Weights of a small GPT-style language model, trained from scratch on English Wikipedia: MLP 320 squared ReGLU.
Each number is 128 + 24 x the weight over its row's rms, rounded and kept within 0 to 255. Layers, rows and columns count from 0. Numbers have three digits each. The size before them is the row's rms in percent of the matrix's.

# k: layer 4 attention key, 192x128, rms 0.218, rows 151-191, columns 0-127
# q: layer 4 attention query, 192x128, rms 0.227, rows 152-191, columns 0-127
# v: layer 4 attention value, 192x128, rms 0.224, rows 128-139, columns 0-127
# o: layer 4 attention output (transposed), 192x128, rms 0.149, rows 128-139, columns 0-127
k151 105:121122121105161143138182125163173130138152123152127152102125128098149105098118164152079158063128125111108148120124118125132180143099083101129110106117157124124094146148154094132117079122098118153136070119142120149159139126112163123133130130161111176133148144113168096129145129140126134125123173103173094139120084113094113114132112135132114125158147117106131091110169159110095122144111
q152 098:133158132159081123102121165089143097136078151124142150134113149152168114124120147144102142099146134128147126126159139144144158137136154127092117153110111108121118156150167104110108166118146144110153104107151139162134147103165128122091119139167145150109143101171125155112128140201123137158096114116143092119118148164178103134131114103153160102114153137111168093132090163139096081135137
k152 098:122138092135101127125156138100113145126143082117129125148106093128133144152182154115102135172139151103103139085109092152096158152118055147153116118119121140130150139142109096099200113098148111109137085129144124139126164137143092155119157114110123121100146120115143147125091161105130135064155135110141167122169146138123103137141096104117077145148116109112113144140117150124155127107161
q153 110:155153175076098109120147129067141129085139138107100111133083135118122146121162153098155129091121129158080128131135128150121105104131171153134135110133124116142129124123094129155092118152130120126113131112153161105101138137101128183129167130129180157099123175143100111175135159112114133196167159118120098148116108154117151126115131123126142129137118117144167112096173132155130145128091
k153 099:156182112115113099156118152121090122121118076090115140186132137086139133092099153098104098110136103140143142162135170128130134119142151109150131130110131141139132118143159152068174179159154132101108112161127161107158113145117110145141152109122127122175132098094146123129115106130141136122082152156098113103129172139163143104124115144118128166105118087134129097121131089120124086145142
q154 089:114122133148142123138141130139140138113140128147124124152152141190132134177147095092145098146103107140138103126132107197140096097142090133152112106133152114091101154124116130132220114142102120060149138141140132185092130129124104130095153139121127106114137131139134123120122117114122113114153095141142120105167155159131158080116103109120113115138113139146119109121095115156094111074094
k154 096:124149089100151111110082095134116127107084132128115107166119129149092112127159103154130149130102097106133096166083145120115146121174144150100144137131116143135131188131081152109157122114120135125122170159115141110120128106100145106155085133149162122160127100177085156125120132096111144162174122097134162150129084108164140132149114166131135137119146111127124120110110100117120083145077
q155 113:152105094068130147101151190124122132147162086173145096132111102144142073127114076123112104156125150104074123179116117155099088116082126144138111153119150157102096141142136131107108132128111087122118100143126087171139137093125152133114151126137103161102148134112150122130098116106138130142115134111105108155114121136135110130139125133144147146113150157131098067121130114135070120118133
k155 112:083157162146144102152132135168153165089109132130121112165121144167144129148137178169149119104149081121200132156141136134156126144146119114116140112100108099128132129164122104144134112064129123160160111125111115083153142156093147113092115101151120150113165142128128112140128124117123106098114132087117156108098131136088159126138122120172123127110164143099133147136131139114161175125175
q156 106:142129126112091118171175109134151129131117120132130127114148135146154130126130179131151107151116137185132111124180126112110162148197114125092093149135121146143147165163090118131096107095131143169094130154117132097144100105141111149117135155127107121143155130169115125070155119103143143142144144144169131178164139170129132124132135155097140122163082118103119130115153093167098156128142
k156 097:101099137152110166123117125180123117132122097122145159158102151125089155160116123162150140137106121104163179159106104114136103108139142153149142116095123119100134092111104081145134093163087093137159143102137106166107125118154159118109143134142135147078138162103188133103107083128114138091134117127155142112073123120164102153089146128157143161143114105154149124134130148108110140134107
q157 103:140109113096120130149095151114151099095136169139111123148112173136127124078147133134171119092114122136123119141127134151139155137106095121140140084175114164101143132134119166138105177128171144134125123087082158116102111140124089156123119151136116117096156101148157094127169162122088101141110131156128116093108161151128111144170116162145152085151119114148148111161096122150182135145103
k157 097:131119120095156135149088137130111153172149117137181112185132097104127118164105104171150111145180139120127115136197120160155168088180068118121118172099145138153114131119108129126103119102137121126166109122112140127139117130148106138141167131159121120171143120109131133143111135105140111114167127181137157148137165135132156139112122122124122139127092144115120159157155084102125155103120
q158 102:116128128114125146091133102130104100165086114093148141130145098155123142077166136122155141079121142096069137162093143144167168134197120094121127142116090139095145149170132158132169127104157106094127160133091154137139144147112137086142143150137121125113134139140139178129134131182147151100141111129125155136121112125128152154125130122074125105090128129104166144131102102136135135119107
k158 107:121137169136118121142059077092147139116123139125173086101120134135133130150106094138123126144132104122172134124174117105136119135090095131133164138130140129153102153111084141110107106106104122108121171160098132160119126116111094150131108115109098160101135094130127147183115114089132097130125131132136098071148094133134118141154084138154083142082150119128143134148106144124094120076111
q159 107:130098133125182109100146105119121111123156124104158158100117097114135183145125146132119090148136140119063155172114130121153143092144126108107138120183145114113112149049121145137133118149117132136120135148155112108157165147122151120098128141120109139149145080105148097148095140149107106132099123108114132127143127113161101167103108150104070138136118148155131095125100138150105168178127
k159 113:133156085157129192136129097135036185121131112115124097164123185125128119143135088163126168132131129137127105096158137153104113150140130139104138166158124120091098114116144101134129140092149140116137120113108126157158099111098126174109081154107121139128128169134113146091134108129085149143131105170158114116116136109148119131085111106114119163148134143122138103135142118132157151135127
q160 087:132101101139118133121169156133126155129153137137130175129153151128139104098071177081130139151100146154129127105096087140112124130189083132102108151119137134088133130126161135110120087119133115134119117110176138100109124178112115157094158155155134145100116110132101124121129122131114155090139076121137098135129138172145137101117114119103103168094157096109128139124107078165143096151143
k160 101:107151093162085168146152155121146118152113108125153111132122100101152122126105155147170142117131139105134150156135159084181154146064091136157106124147125115142155123119131131111159159124138105149134040112160120129120104109138116156134129107138135137121115122125166170110124100107135143147102122112118128167111094128074125146106129138177088123138124108141096113100134096114149144080138
q161 096:137138150145151129155108124119112113150078137110092161139096101156126180166184075096081151169129162132102134140160119145105106105155156098142143124134122152105126141099136103113146099095157112145144152130075127169097141153147165113097123124112102113119119108112131119111105126127124158105164171126129136086104112120104125130091142108133112139081132137139114113141124117142071095152103
k161 108:102154105112174152116108115139115062133130119123153093125121129111144112150157098119087151107119096131130116134165114122144131119133129115150101133137133083111130141122139142123144137101119148102138157126149097152163161098124146139143063122136122098089129105170073131142147140110135128112116106115126153144166153167146128135112109175144161110115186105138160146156090066121130085100096
q162 104:114102167123175098172127172158120146151140101137136183164174136175103121141126097142110157112153157113118115151150083143141123135097134146154122115149148133140101145114104163095130173137118110103133137133176104136089079125142097132100080149108141151139168139102147118124126152156105101159142089138111135128143146118097160173131106123116132119074124115135097116126122129116103135101101
k162 111:073129088122110128098075105129108124150169182110119141115165156161115111143124132093116120144120100123120120086176152149123156109122167170109121145141160143142169130119160132134133141124119177125146101154107106122131065141129088142155136133137106129095105117157103157145112128122113134145114169163115119151148161111126150113123121136140179126089088118147104159125111092113126081135109
q163 105:104169091111112140150098071111086087127103144089124129130137147113139152097110095074115102117125121152128152094141122121129155122118153112128173139131127142130176112142102116126133157143161117092112068085100160123121151133109142155140137119130155132101154168107158136151123129105152121173172092172126140133129109142148132079137165114137074126131106147131146167133145165107134107125123
k163 097:132116143123161093113080167151144121074157166134115132175123108124114134119111140145097117177093118140123128136119127170169120098141152110155156082128164110120157132150103165069086144155100164097124125097110139106150096130134143139124152133156090134149148078131107128189113130156128157170101110144148151146135107149141127112128102143105129112111118132132157112113097125130156126138095
q164 084:143084164080118149146141093126146140136095116132153107101119114153151126163129108174133149117125132147095135142111115146140169157102158078141120096146077152156150141124114155135104102101131121096180131133143130119136135136162150128159123083122128149082098125169145151098110145127119139119151199143119103146124157116167133082119155135113092099108121119100086112138120098100161128135118
k164 091:162131171127112131140144154161113134159106125111120124128134166091131154135155144117096137065115104092200105094156141149139134110131113107153165158088119147126132163134146107125138127150073110146107093106120118106133140141105149153147153129120101095151143150104132140126140119155082120139137140154163124129109169172155122113143116112187173139113120099150158124109142118168125129086159
q165 109:183159132147138156125121126150094163087100149148107158107153113068120089134123100108116108138112154135153139117161136139133158136114093133121107137192111169141083106120106134149110145163169143104165141123110105124078129108082123105156110148127129103092140118075119084155094133151121110121150155139110149125131128148097116159112152119091132103131137147108118133102168137120144168119128
k165 104:167177127115118133099158104126124109137157115114130151128184135144136157113126155096084173095161156119121142080127126174123145113097141159115100157113125112145101117154150141133119138081109125173120110114104077164131152134131087110104143107172130142174122146155151134096117148096117185116105143117119115159103155120105102124142116144084121113161109120138144167158136140131120135098154
q166 100:086140114112170083130127130126134099103109109081134088152120135129113124148097138102168117141148109108113120133141146105177101180132121096145181144098116132124154136130151122097116101102102120134147095085086175131136179116118134135158170138120102127108146122126129172143126136155188150118118136107102105180125139147126083139120109102144100120091107118123149101131095118096107113147108
k166 107:128106132127086134187101157094149129139136096157167147146077138179166106151151103114102139099134140106189134159146103143124117087104170143110142105135155154091121131128108140115121141114106131081125116166131154111134092111160107138130134129123139150092194118104128134163142138120127095166124142117124106099137130166119153142149113151139110159109167134122117167108103169145135123150116
q167 094:120117152141099091130114143138082129142094136134105106101188119116097107122142147152104118100110153159078181113125147167084126098140115118143106153120130190108171132085106113154145142127127099132137136153112093124140170086146131120109147151121104090096153122123155138117156092085113136120146063170137120107151140136119121143121158137131133158145138140089111142113135134164131163116119
k167 085:145114149188165140147144116114120156154139118122150099110103135079147150148107133152117137105143135139114143132148179103162144100150136143110122096143112088166120099142145118160124125110126170179168140066131145093128148137095160122179074123149142120127146141127107124136123137130111159088099109089143081117092097100127127171133096127089099153137118111136137175128136124122131136152135
q168 115:143125086124116110124173126115147144106161139105144113177153135141122140102118116121130130180193105092123139151144133144121165120109175096159106130127105109158118121137107134108126145125137136110131145113146126114156120127123130154150121122104105149178096058150129107109143136128131124156158130093109099127153095100135118113084134131160149069125172189124088142160136081139101113108138
k168 116:157140158108148068165158199127135152123117144117104158143118160165150115122116140128142126110105126107129113144091114115110047129159095142135116102152168128161156150101116118125112103177130078130142148121149135137098122135097168142124136117096144154073141151105120142125115155132143131181107127118129174102118137150117154096122093131140126123111112156139122128109109086107109156125106
q169 104:167120093139102132093117135128129119134130118127176113172124135136140120120124162137148147147154107102173134156109133163155108124118093156152108151145104126151105130089153113154087158133149099105168133145097162142138086119133160121140140131119189151185170172129123107159147103135149163144138103097154113120131116116081103099151122086108121123130100099148146114132115132119131148161191
k169 111:074108162137131170141061093140155096146127108149132093106112104128114132123176102138140150134098136161090081148115114153144134119117123130101148122144144118119087170105132112138122142198164077106121141151141143109123118134127122138145163118157100140129124111127125132166122136140150140073123096089151113156076096142122144114122114136136095144141107160110130135109077147154109107116106
q170 114:124145121081073114136132156072130107141111117146130125166100138150157122118193134081129125116117123128137128128115170141100116116111120096149118096112103160180140140122109143082156098169117129162144105142136111136120137110106089093117110149120090095165158130142117111136198092127083126130143159111136117116131109122117123141177161154178100100138154123130138150102126130125110110134114
k170 100:131125099169164135127102103147117110105110109097133125126132149138152160150128135138062135134099140156096136124160151128143112123127115143145097081140119142167146141155125123140145118099129119129141125151124098117144141174183111141147093141141156132160161118159158078109131132117158144104124091181133149099148118121167173100137157170113152078094136123134137087163138178129132141082124
q171 126:096128133149136169107122123171116209145135091164121110118111111146127151144118108130170089073135173116126142144114149110136112133157125118145148105137132110128126134115111119157101144118142124143127155126166090132157163108140109082128126134142144103139147112170051150167116092120125144107128103106133204143123149115163161159133095111125127128151123113132134114150115123125130176114103
k171 109:154164140141123102145134116105130170139070138143164098140117146127100169136102122157141110156118111138072115148124125122120136092131118110111167143152132117139097143116120137167148114121092092125144160147134115129113124108124112138095104161150154169146104114068121147100160090145142133143129104100136079119105132169136139179126082134109126137106152163165119110139118174165068138113137
q172 113:148141141139138143099144149081120122137144107113139129130072139128103090099155077129139145139111145134119114112135150154145103132138112072115139150091165131169104091115148118154119179114167076106108116164138116139125155144153125132143120157084142122143090189172160116127128147116175156118139151119141129087125100150150112122120116187095106103137143112108140138154155140103093149134130
k172 104:089119132173138149155088111115093162084094152123137157124107116130121122132172128139165133121156096119129113093139121087115127117141126156104086095138144128104091171115142137119133095119120116156117151118101113142139121127129186095086113120152144112136131068142094120154128088105133169096105118127139161092109103152107067123121096133130135132143128161129124091159122125120189119096131
q173 102:166121098109166130170121122111170153104187131096124169129137160096147121108120179153138130117099106113143156113107123141147059140133133161129121124130129088127123116111136129106118095132164106100145152148138127119081103126113116156156122111140112109108129147106099130145151122115157129162168091140135119141129079108139174129133171109120142080112136151164144092104123133086086099158110
k173 095:073165119157124121140101100125154151109107170102098080091122118107087125120112103157138117180148127122138153151079157141143139095119131122131129121131117124198102131161135138150118191128147115122127130148149111080164140087138128159111149117121134127141121114101117096098130137110141116108141116103115076141109163073130109103166154139147137108121116146124150165110104133137153110116086
q174 107:144073153110126136116145179099174070132147181154131161113129119142135135128120086133134147148175114123132111109104092115084131085131098138117142099135118152127117112130142113135179136133100096144158163172122141115146142117124123090134102152085142133135174107128082096129127077102114157112143105123069115125131124133099146149135133104119139144137091152130149130120150110158159167131114
k174 114:117129140137124090139088106113094091096127122132124137110119117152129092109121162144128163151162096170116127153144143152137094126080178130125116144132147163117130157105112150134149156167109190106177156153093104175115149108108130140149092148140103128125104096127167141163080148128170154131094128133121101176174121137134132122139130111084117109095138130139131118119124121111085128160119
q175 110:089145146134147160148102121092078140125156129115121143146121124101121128121120102069143127144125122155131122139080144167150138129106113141147172167175133155153119132133145153111131147159150144102136086146141125157065133098129077134165146102113137102134121147103088142171166106118139119096173101151126076159135135114102095184149142126112117127130108140121115162101137138112103127101145
k175 107:120143109106144114129071102135180157101120111101111145130172123088111129135126092100118092131148134131146105119085145124146134116100116155116128116144140127110105142145147174126107098106153172099122146180087109084128117147102119102156181147137115124122118136148102114167192117123169145173088102138150145149134148126119166122148111129150115101107129155168141140125126126107149138095080
q176 132:099149076144199111100113107128104106133112120118126133138140137127085151131081135148152103111170138143119106116118094111140146129116133131153101121107110148099139148152125119138071145161147134119088111113149077093130146154141140077062156134107127115091126157127142129129171108134138144116132165120170070108131108128143121138134103139155148180129126083147105153150104110114132110119141
k176 110:116119106122087157122134178131114152152121153129136137104163166137126129116124140087166155152155124112122181129142145096095107132119104135137090079162123113115136112137135075106111105119127133158097095156152127116129085098154100183173101155161136114132129166138133132112104108104103114150121137086078145164137120109112157192136133148121122098158121161118131114153136148134105147098149
q177 103:146199156144146112138145124122103125130127100137165110140139159107109141168109133126149129131146101113138114171126095166097169146160103123119121119137135164105094164131175171139113083115145123082153150180134111099161199083117116091104135137122155133136116109134154124134124128126148083107117144111128122111156123154088102094124108115157133141167124173128152122108143100146109121133124
k177 092:141119172123120168144134169117131131126114112108126119107066147196154142122149112086111163114155127125103139164119124137131106099143107112123077139152086117124135149125106108144168098114137108096130093136144151129108161115163194140090113139155122180106090095115109159162137148141157127131105118108113165145142147135131105122139108147118098137108126109170150153152100140103086121143139
q178 100:156099100112157121112122136122161123139124150070111103116176106097157126145178108154069132113109117135109124072079156107138137131128123156135129128100111097158126165137154136149156143143138096090115125135131159115074123131152121094108107141125103131123086142122137128130146105136083140078127146116090098109116128136101149127141142164108159095143138105152168130136109169116180141108100
k178 099:119121119117113090102073090123147105117162165148113143154165112103161095115136125125157124144141108127081135124135123151118077121155113125155147161156127130093142165114090137121160105108062143108139178106092085093134139150183095133104136137088176105152137131119109131125147118139139148132115113140153115132100113076092110136140131131124106146114148123145107151098116153164112096142148
q179 113:111125176106193151120108093125117092129107125124109125150153122097131133120170116142117138160109091157135114134122145091137123110122131132111091129168116093095096091073140093167109134133139143128106094124101121129129118141086131113166107137147134190163082147135119134147173134148133148133141148132143124101146149117177081138076116101112104158123187122116131126123100102142146136119115
k179 107:069171107157150136154102085127118157082111075116157138122118108119148160181136146162117147081116132090130131130135126128111143131107105145103148195138132091160083154103137164126133135151180118144120123130147182154100107107117121137111140121133152122148127166108133135139093109129100146114152150120135117109129132110104123132157115111092112135087142094131139118140093114102151162115172
q180 107:132161130075107087098142131131140112156126146182113111146139129158113147151114123129122116159093110123097078137147100142129151148111117134149157153166148143147141158149115135105125116116121098129124144129096099125105135124145168163130102115096148142099146201107106131139162113122138129130153170150137099094101140150099105177091139125072148163134120156134115149157081106108089152097130
k180 099:121128187122137134128088146076163106123136107134146114163106175118115162088171119105127156121155120090139100138165144140145094121137145125162154105097125125096180142147136163145111142169126121100109133133142116168140139104094143137139160150149097135147121134170139125156109108110139112136094118139158166079126138125102141161116126101159099119108163121082115109124066093143127137136123
q181 103:140196151154152176157114140117109137129116068120122185148173114124139091134132100147103145116132121123103128078121139125141117142133137138156161122170110155100156116156113151140150150116086120137099141115151166155150156104126146131171178146151143100116137129148127167143132135090083105130137115119137116142119131110128092114140122121140108103074185118117119125096162113147154122164145
k181 093:144082131118099118122155171146133129164159143081182100138097118126124129141147110101139133131093109124147148132115115107089200121114153139106133091149136143118111122104117176132136111130156166134154101131124114080148116144146168134140126108112111153130130120115120160125123104125110147124104122119139098190159116195161118086142150135124117125067121178133123140122110144088131143140163
q182 103:131110131108121169128155176186078162155113127142145095116156148100099142086133129144105148131100095100121136145111135118111125138160091105128151143103133104172093123115134136130085145146154114116173111140113163185105103149129128121138100094086125158136114162144128100115138109144142187140121098160142129104099139129136157180135102143117142142119114118133090166108110167131136158101115
k182 101:116130140105134109103123095141170138130184141159117124100140134126137105113137104146137140095119165123140101106095061108124138109120132145103129105113157128145172098052176131111125121103121149123107092110141147143088139122109118080192109150163103119157108134116109107112127132128146178115126130118103140108150155090119126118124106122171133139147103098135129104188125107139166105108129
q183 109:129145175166159123130124138165100161129140085097124105094122113136109152146137130133156145133116094099113105121127090127086150153083126101159145123131106121151143111076151111143101141141130126143139071084147143115158102094103146127150120094132137067066119102135094145095128129126152120111124138092159137135152163113113129110136143126093154114169137167159102139148087143147113106110148
k183 115:127124157106109134144177121132137127099141147190082116119119102143143110110120113126074150119133135131150112139110118088124163079130084133084079119090128167166104112123148113192124125158082090145145125107153128153149110146113147139123104108128102120137087122124160112153122147129101112126110093112112129098084145125155123124131130103143116192131145116124129126166117130109169170118151
q184 108:131161136105101093115110163117067154088152147120137164131109129141109127114094138130125113138152116155100120138075123089110111161150135113117130150152152100174118092168124085158137102155133132146105113129113099118183155123096187144156119127162103098118159132136115143120157157093106134117152074171128145162109135103149137120138193133112149145149139161122135132128129143128116148111135
k184 100:130152109149148129160114162131185138103136119106131114144162147095118138114060119114103158141131157108122176093129133135125142133131124124132094115118140095133130081115110136120106124110110142129132127140122114091146183128118151150105161122109110125128140142149140091113124131126124098129118099106205129102136074197085110162082143074138137135134137133115146151128168106091120128163149
q185 102:187101139094116121138173144053159122168150135147134146124090128119149111097164107130146159120173136159114143093157123146136109156097139124100111139144143177097136107124113134153102104140127107156172171163125143136109151119112151106162143129126109148073111152108151120149133154127138171147123164116130111121113103129134101104096111096129158118125151108142119149151159101096126139156091
k185 095:176132106109158126144165190109155086136117119136144135152130105177145112114162153055090133116124109129166091120141162130096155145089112133115118084128100099122100120157164143121114142083159145143148122162123106125147148139151128133168127161127096122130118139124136091133152146128081119169104162147104096149145105153146119134139129131110127093155148162110143132134103118140095094102117
q186 107:141128088096084166117163176130119130167124114118151105102128115149123126132118155088097132126123113122112143110166146163143079106130144146112139126117137152136120084140137146156106119086127164174120121142105099105095161105120142154071129140132094104121156132154136091097127103168124137066113136109148077169116102125150115130097141123134135105114145146153106094106094135114176094125111
k186 112:149136131131133144098147129158137125145130142097162180112147137112134100181147139177116159072143118145127110130104145104109163142093138145156088149110140123144137099110108079155101098098099128123141086071125130136171134107120144141115137114093135158120134141115148110068111088111111132120135113146140149111144132122071120138178170114093104137168135107114142095162091138122143118125128
q187 114:125164129130109154124117094094121116108107131165130152122117157137123153101097122137105108116117119157141148127141126130168130141142174117150132100016112115114131122157101120119131151140127090138144148102150129092137177152140163150136149134127151139137171079120148093131135116130122126106135163112117140167120106103180148109122101171159143092135146106134162109153152142138114121121187
k187 104:120130051160058140103154138093105133096152103103075125122112142129138094141115131160135120130110131118129181122187136111095141128118166076126087108125126145141148140135112086143104135162161144128146133139130089143127139115135154142133124068146116115156164146113095140087142108132127131135172105114144109110139163144120107171157129149115125126141124071107126130124152134126146142144138
q188 103:169109159103130073132197143123132163108133129120113132108133144128151119123130134113166104154091159138122144142180147163103126127152110114090081118126131116106114100104148140147097137192156132163161157115096146104125152114132127150102154140117126136160157136103142111138118096144101107133102119131067124119154134103132105104081102116108130114137099111137132182096093133141096156117099
k188 106:114135121138145109160135158161113071150164148128131120130159135147141147094125154097107091125159155101138115152140117163139104106116178134127131073126140127138148133153130093091142142123127089153090124148154121139104092151153118108170097125132119141073075136138130144083133163111129110180127123095147140130133069144118124094107092152124108156142102165117097094150122144105124153151110
q189 105:089121081141087154157086099137100178104144109133139125135114137119160146138124089095105132138117124151156135080134123160142158146117132125178134086156141128113118185123121153135152133115098135113100182151134122114132160173122098094159164154123087137150162135101130119138102095128119121142143084117173144110114115117112149127092134097122096104169141123111154134146122136158098148090137
k189 108:118122154121191101113103133106147119116126116134125119197163132124097135139157100116156099118102158103101158130142155122101120082147149081136151112128119129160142152153094134100176130131147115103094165146100117139100125098118150125135111140106141149146162157128090137121142162134145172182145120170138122125159100097119139170132126163128161122120154176152107117102136147133130106105087
q190 095:156108171110139186119132109135164139106128116098140121114143127096124157088101109120177100073120100154124137120164087093177195116113085131126111127156134104115092152090128154115131131098095172157122122138099130116121127130128089154123144120098146107144133115134142130157087107156103154124126119153109105115104132154151095155144165105132171129149118084158142126164133127126133126122152
k190 104:126114149132132147141136115157095146119128131087143146140077112102122159149138114152137111109167137133130134132119099138150109083118085115111174129128160096116111136116103121123140140138133142106142162109118144136103108157104124094147134155154088143182143165160111137077101154115103135102153104166118161088154177130071101160159139133124126172176165146144098130148151103120124133104088
q191 118:114128096103133141108126143141093136144105099165145118144115087191109148136128121156101142148103154152122162125125168128147134121146114126154117121143096138136138120157100165153137108130155068139177078065142106121155127139156118170121118113117128111123118102126127096156132156189121101106132144148101165104149101093110149121129090149117149144177120118141108157152111143148171123097154
k191 097:114143167147110150142110134174153129156166127152132125159147138126125109150101090133130135126153108062096109142139136132131119131116091168104170140098115118161135159113145121137163129155107135112120151085146081093094114140127140114128157073100156101152143107149110161103136094118111104108145102114200120117089145127151144119104121107181099101106103081133138140162123115127112117125119
v128 096:107119176095113096145154181166126129127131168138120124147091143148138163154156137122106143151111110129163124111096117159121122159100150120106194112143116099117188102140142139111109136109110140182144146156154165137127123112142138119109102159100125113106145115158084113113117122129126125149129101146146158101133096125110128130126053118118102135116155081133116136104099134091162149085112
o128 100:159129131150145090112097087101131123163173143090161178111113123144132106146135169111124142113129133147129140132121104149115122133100137131121136111112159169134112143102086163128128129088152125127132084161140116142084118128103107124086144131185110088109108132139145146137169170142119214153150173121113140097154119077140080128106123144138132118129102115110129139124130157118123147136165
v129 091:156102123113127137178138131086100111129141162167158127152132103125163132125113151170147092113118148155128128091103137154173173124133161159135133102114143110142093131147172153104123176134186120156160136119098096143119103086104153121149100118125151178123164138122107118134123147140133133071153136103130112157159093088126106126116156137135190138123108122130108117139168134124119139103144
o129 093:130132149139160161128149150108127130133127178143083100119144162077156132150128122134128133142135114122125130138122167156093123084142093179107121133101097126131138173144138115153121140171115100119099100099148114177091107156153148087098129120168154109121133124143126141115107099113137136146118153094151120164143164111134136160126122134127086123125153082141069195101095104136125114152136
v130 107:193080121068124085092103147115130135133114167141152107105141123119070142151156098108131081105125143172112083157094143123100098094092095108159117143132131135129143128128110117099130101153087117138085132129120099128152124116137137124161104141085115108130164146116135098130157119087111156145100106135139163138148122140108122111118144126122148107124088144108102089110141157127133088149111
o130 103:182090135114120123128084176119093108157151136142120132133107146130117101129132110166132160133109122156108121151141093132137098116101136112119104107137140068129090065119138085139108088141098141106143132140104139161146133105118162166137112129079125099115107180184146143106117124119113102086133127154130144158120095148092105117122138113088161140139076086136141134149133117109115141115143
v131 097:126137105121123128122109185108096147132131066128162179092134142170111118079195143122143118155178110147149117127186103141139137146173105137137103133112130126162175117147143110107128089110173152124113122108110130142121116110121100104135115099091128134129142156114112130131155139138145125121150119130131129125146150108123140101131146131081148127121153137109125104127176131099166081062119
o131 090:131144132161089173127128126140128104102112139135143084124124124143140111091128129121151160113134133156156116152144128125153141103097108142121106125151118067109092114077124147177132156123149072107117102151143115130119094166111148076107129132097112131186136143153134158117137118126143127146141104139182140079096162190134111105124122084128102114133099128184134159140112104138125112125152
v132 095:130126150123136153156148129141068088165115150188142131084104169103163115090172150116101114145140138126179118088098123121123122132115102102143145113145143108120121107133158153161146114130152178185124145151101139136124074132186083075141145113124156128159138126083103148128089114111149147126115150125141119128118126114138124158117160134097127123127138157110130122100122136128111135097101
o132 087:155146130133110124125135114129138119088123139115100140123103114091103198100107133131089152105139139097125119156127146131133113105150145164168135162098142175146128147118114128149137148117093118103133123180132128140085147097113159119132174104098082120125115132142131150175153178107131170139106121085189083153114157126117129145112157089112114086136146124154101171142114148096130130123120
v133 120:200100089076095099056154210113115130134178162183153120124153140144113111128143098133128095129149107146111128144122134107147110120113122143089122099105138128107134138118127143131128115177100096137131145179115119144172154122139099130123120168107104103169133103145110166132123098143152143114144142139114110135122154155140128143105130126119149104133142120140149128151129100158123134120103
o133 112:168123110044081126124136173132114120162179146139128118147143109138135124126127106142165098118121124127121153120139126053090122147130163080067122119152124112117134092110166130101162116108078124112118134143149140116129142090152113136119106122135090128122121152144127126133108128086112159117149145096138102112174138117122119136108151090137101146148120104159166117118162133137106128135082
v134 091:062106122153170119154104111121064168104129104120102094145147127122150128122114129148152171095121111120080158140131162172161095110150125191144132113102143107130137146152104105132148129104159134091154141112126116125162178121095128108120144107098128093117132141130117070098130154135107113133131134097124140099138140134143132062153153142168100146149134142113109124149113112132143141125153
o134 086:127146106199108149153107116132187135111117049110155101124099101102162141117118093126151116100155136136166120096121166103131130127121121107142161133130091090116144162186129135140124109104144131126128147096127142136118150144102127117121145100121170114139154118147144107114110129129147128125151110183120138104094159133143124085171126155158097152095124147142175138108129166131101122158144
v135 088:125120148125185144099139133075115095129154120132126098119115076111131100074144137111102126172152145130103123143168182181149122170117121085099118130119156127094144146125094108105134113114082126111142129132138121158118124139104102153144103122114129116101088109166105142120148131081142144125135128165133162149105170126154104115143144126093126173103137151136160118150135161155092152161132
o135 091:139143106105094132123157138104159140146085089142138103131088109135154120123124082094096124110098115133094148129144074120113152065075121121116135131102154125128134083139159141143129123168113150128096144131139098072155146131175172134155121105129144158131111114138139123099142060145131151118123102105108156157142129115107113121164120092125121124121175159111155122110094145106128093125126
v136 086:143150118110086129135120153118082112105145096112117113128146148145109147131148100108152125135049105112107143115179116147171121138148115122141154154140078117101149119135122147141119170134144112096140111083131136149122121124137167139177117091168149150123101204107110133117097117143120164149118106103165096120137159155110115147150097140120140090120151132140127157167159129083124113119109
o136 090:124129106097129144097160129161146113137107093153122112099138100179113130143123141142099137118127141133162117138090094137082145131176132157128131146164123145089155162143153093149071141117138108160133141162125068148084116122132087119112092069138124121117105102140111144160134148132103144116098113183124128130092135113174154140124096148155119153140121171137131152112139096136148151097139
v137 097:090110083141160078094146149138116129085110136123112162096102162110077122128129100157160122129129139159130146091137086109112117163119106154154110126134131118122148121094128184129153166104158134119085100122075109117116122120118139101095146162172123120124105166135136130113090149152137170080125103122110173126135087113126116154108140084151118128119115130129147106107158142107108150155110
o137 104:100136149140131098161102116127103141133129132122156106126134150169108165140103150093110134099148172119154175149094151161131126105098127103118123154188108117126124145111121103129123134128131144144152121025112154111151127113151090128092091096094109127082137134112144124154171126127135141135125128105133113153153181095135132183156126133092118105128110129167115124107130147132137090132145
v138 086:064168150182116144155120068127170119140087153099145145087105128148081123120141113136157166123143118128109132132103165145120121086124124103117134154096088165161117105117088158117102148177126135172130101129135112157108124142133124097133102097139139139126170176107129158122106145121150114095117161113105122150114149122145149118152086117126097112107088145117139131138117106139107122150156
o138 090:054141158153137151177117075103094156173106105153081135105131149140123121131132121099151154117098127126135085143095106137132146104166155113126118130129141134104119114124127124167117095103153137113134139131115151174129157150117154097124121130120132119144120134090101114096141154145113130123140102137132114135087156119122156109116166107087193101111136115099140092138148164060149133124108
v139 090:186105127126157096113132112127072122122182176085153108150144113116118127143132092124095160155173117133135145142128078135124095132146153132146101163118126124134159143118133126098146157086116091172148135118116111106100109099156147085123128100149109137110130087126127150086155101128149117166167124106150116139148150113163140171136124129111152127150091127108131101141138160147086120104092
o139 087:181099121082139154084162190118125095155144130143148122119157175121103127121099189157135133127127121107120125137125139096107110113099152116128122156142179126118166123138127138155094148135106090114229133135150142149130142097131121078130103101118136133127091139117140143119145124132131142140113108094159136131137111123133120108134152181092129089096148123132132098143100140131114118146152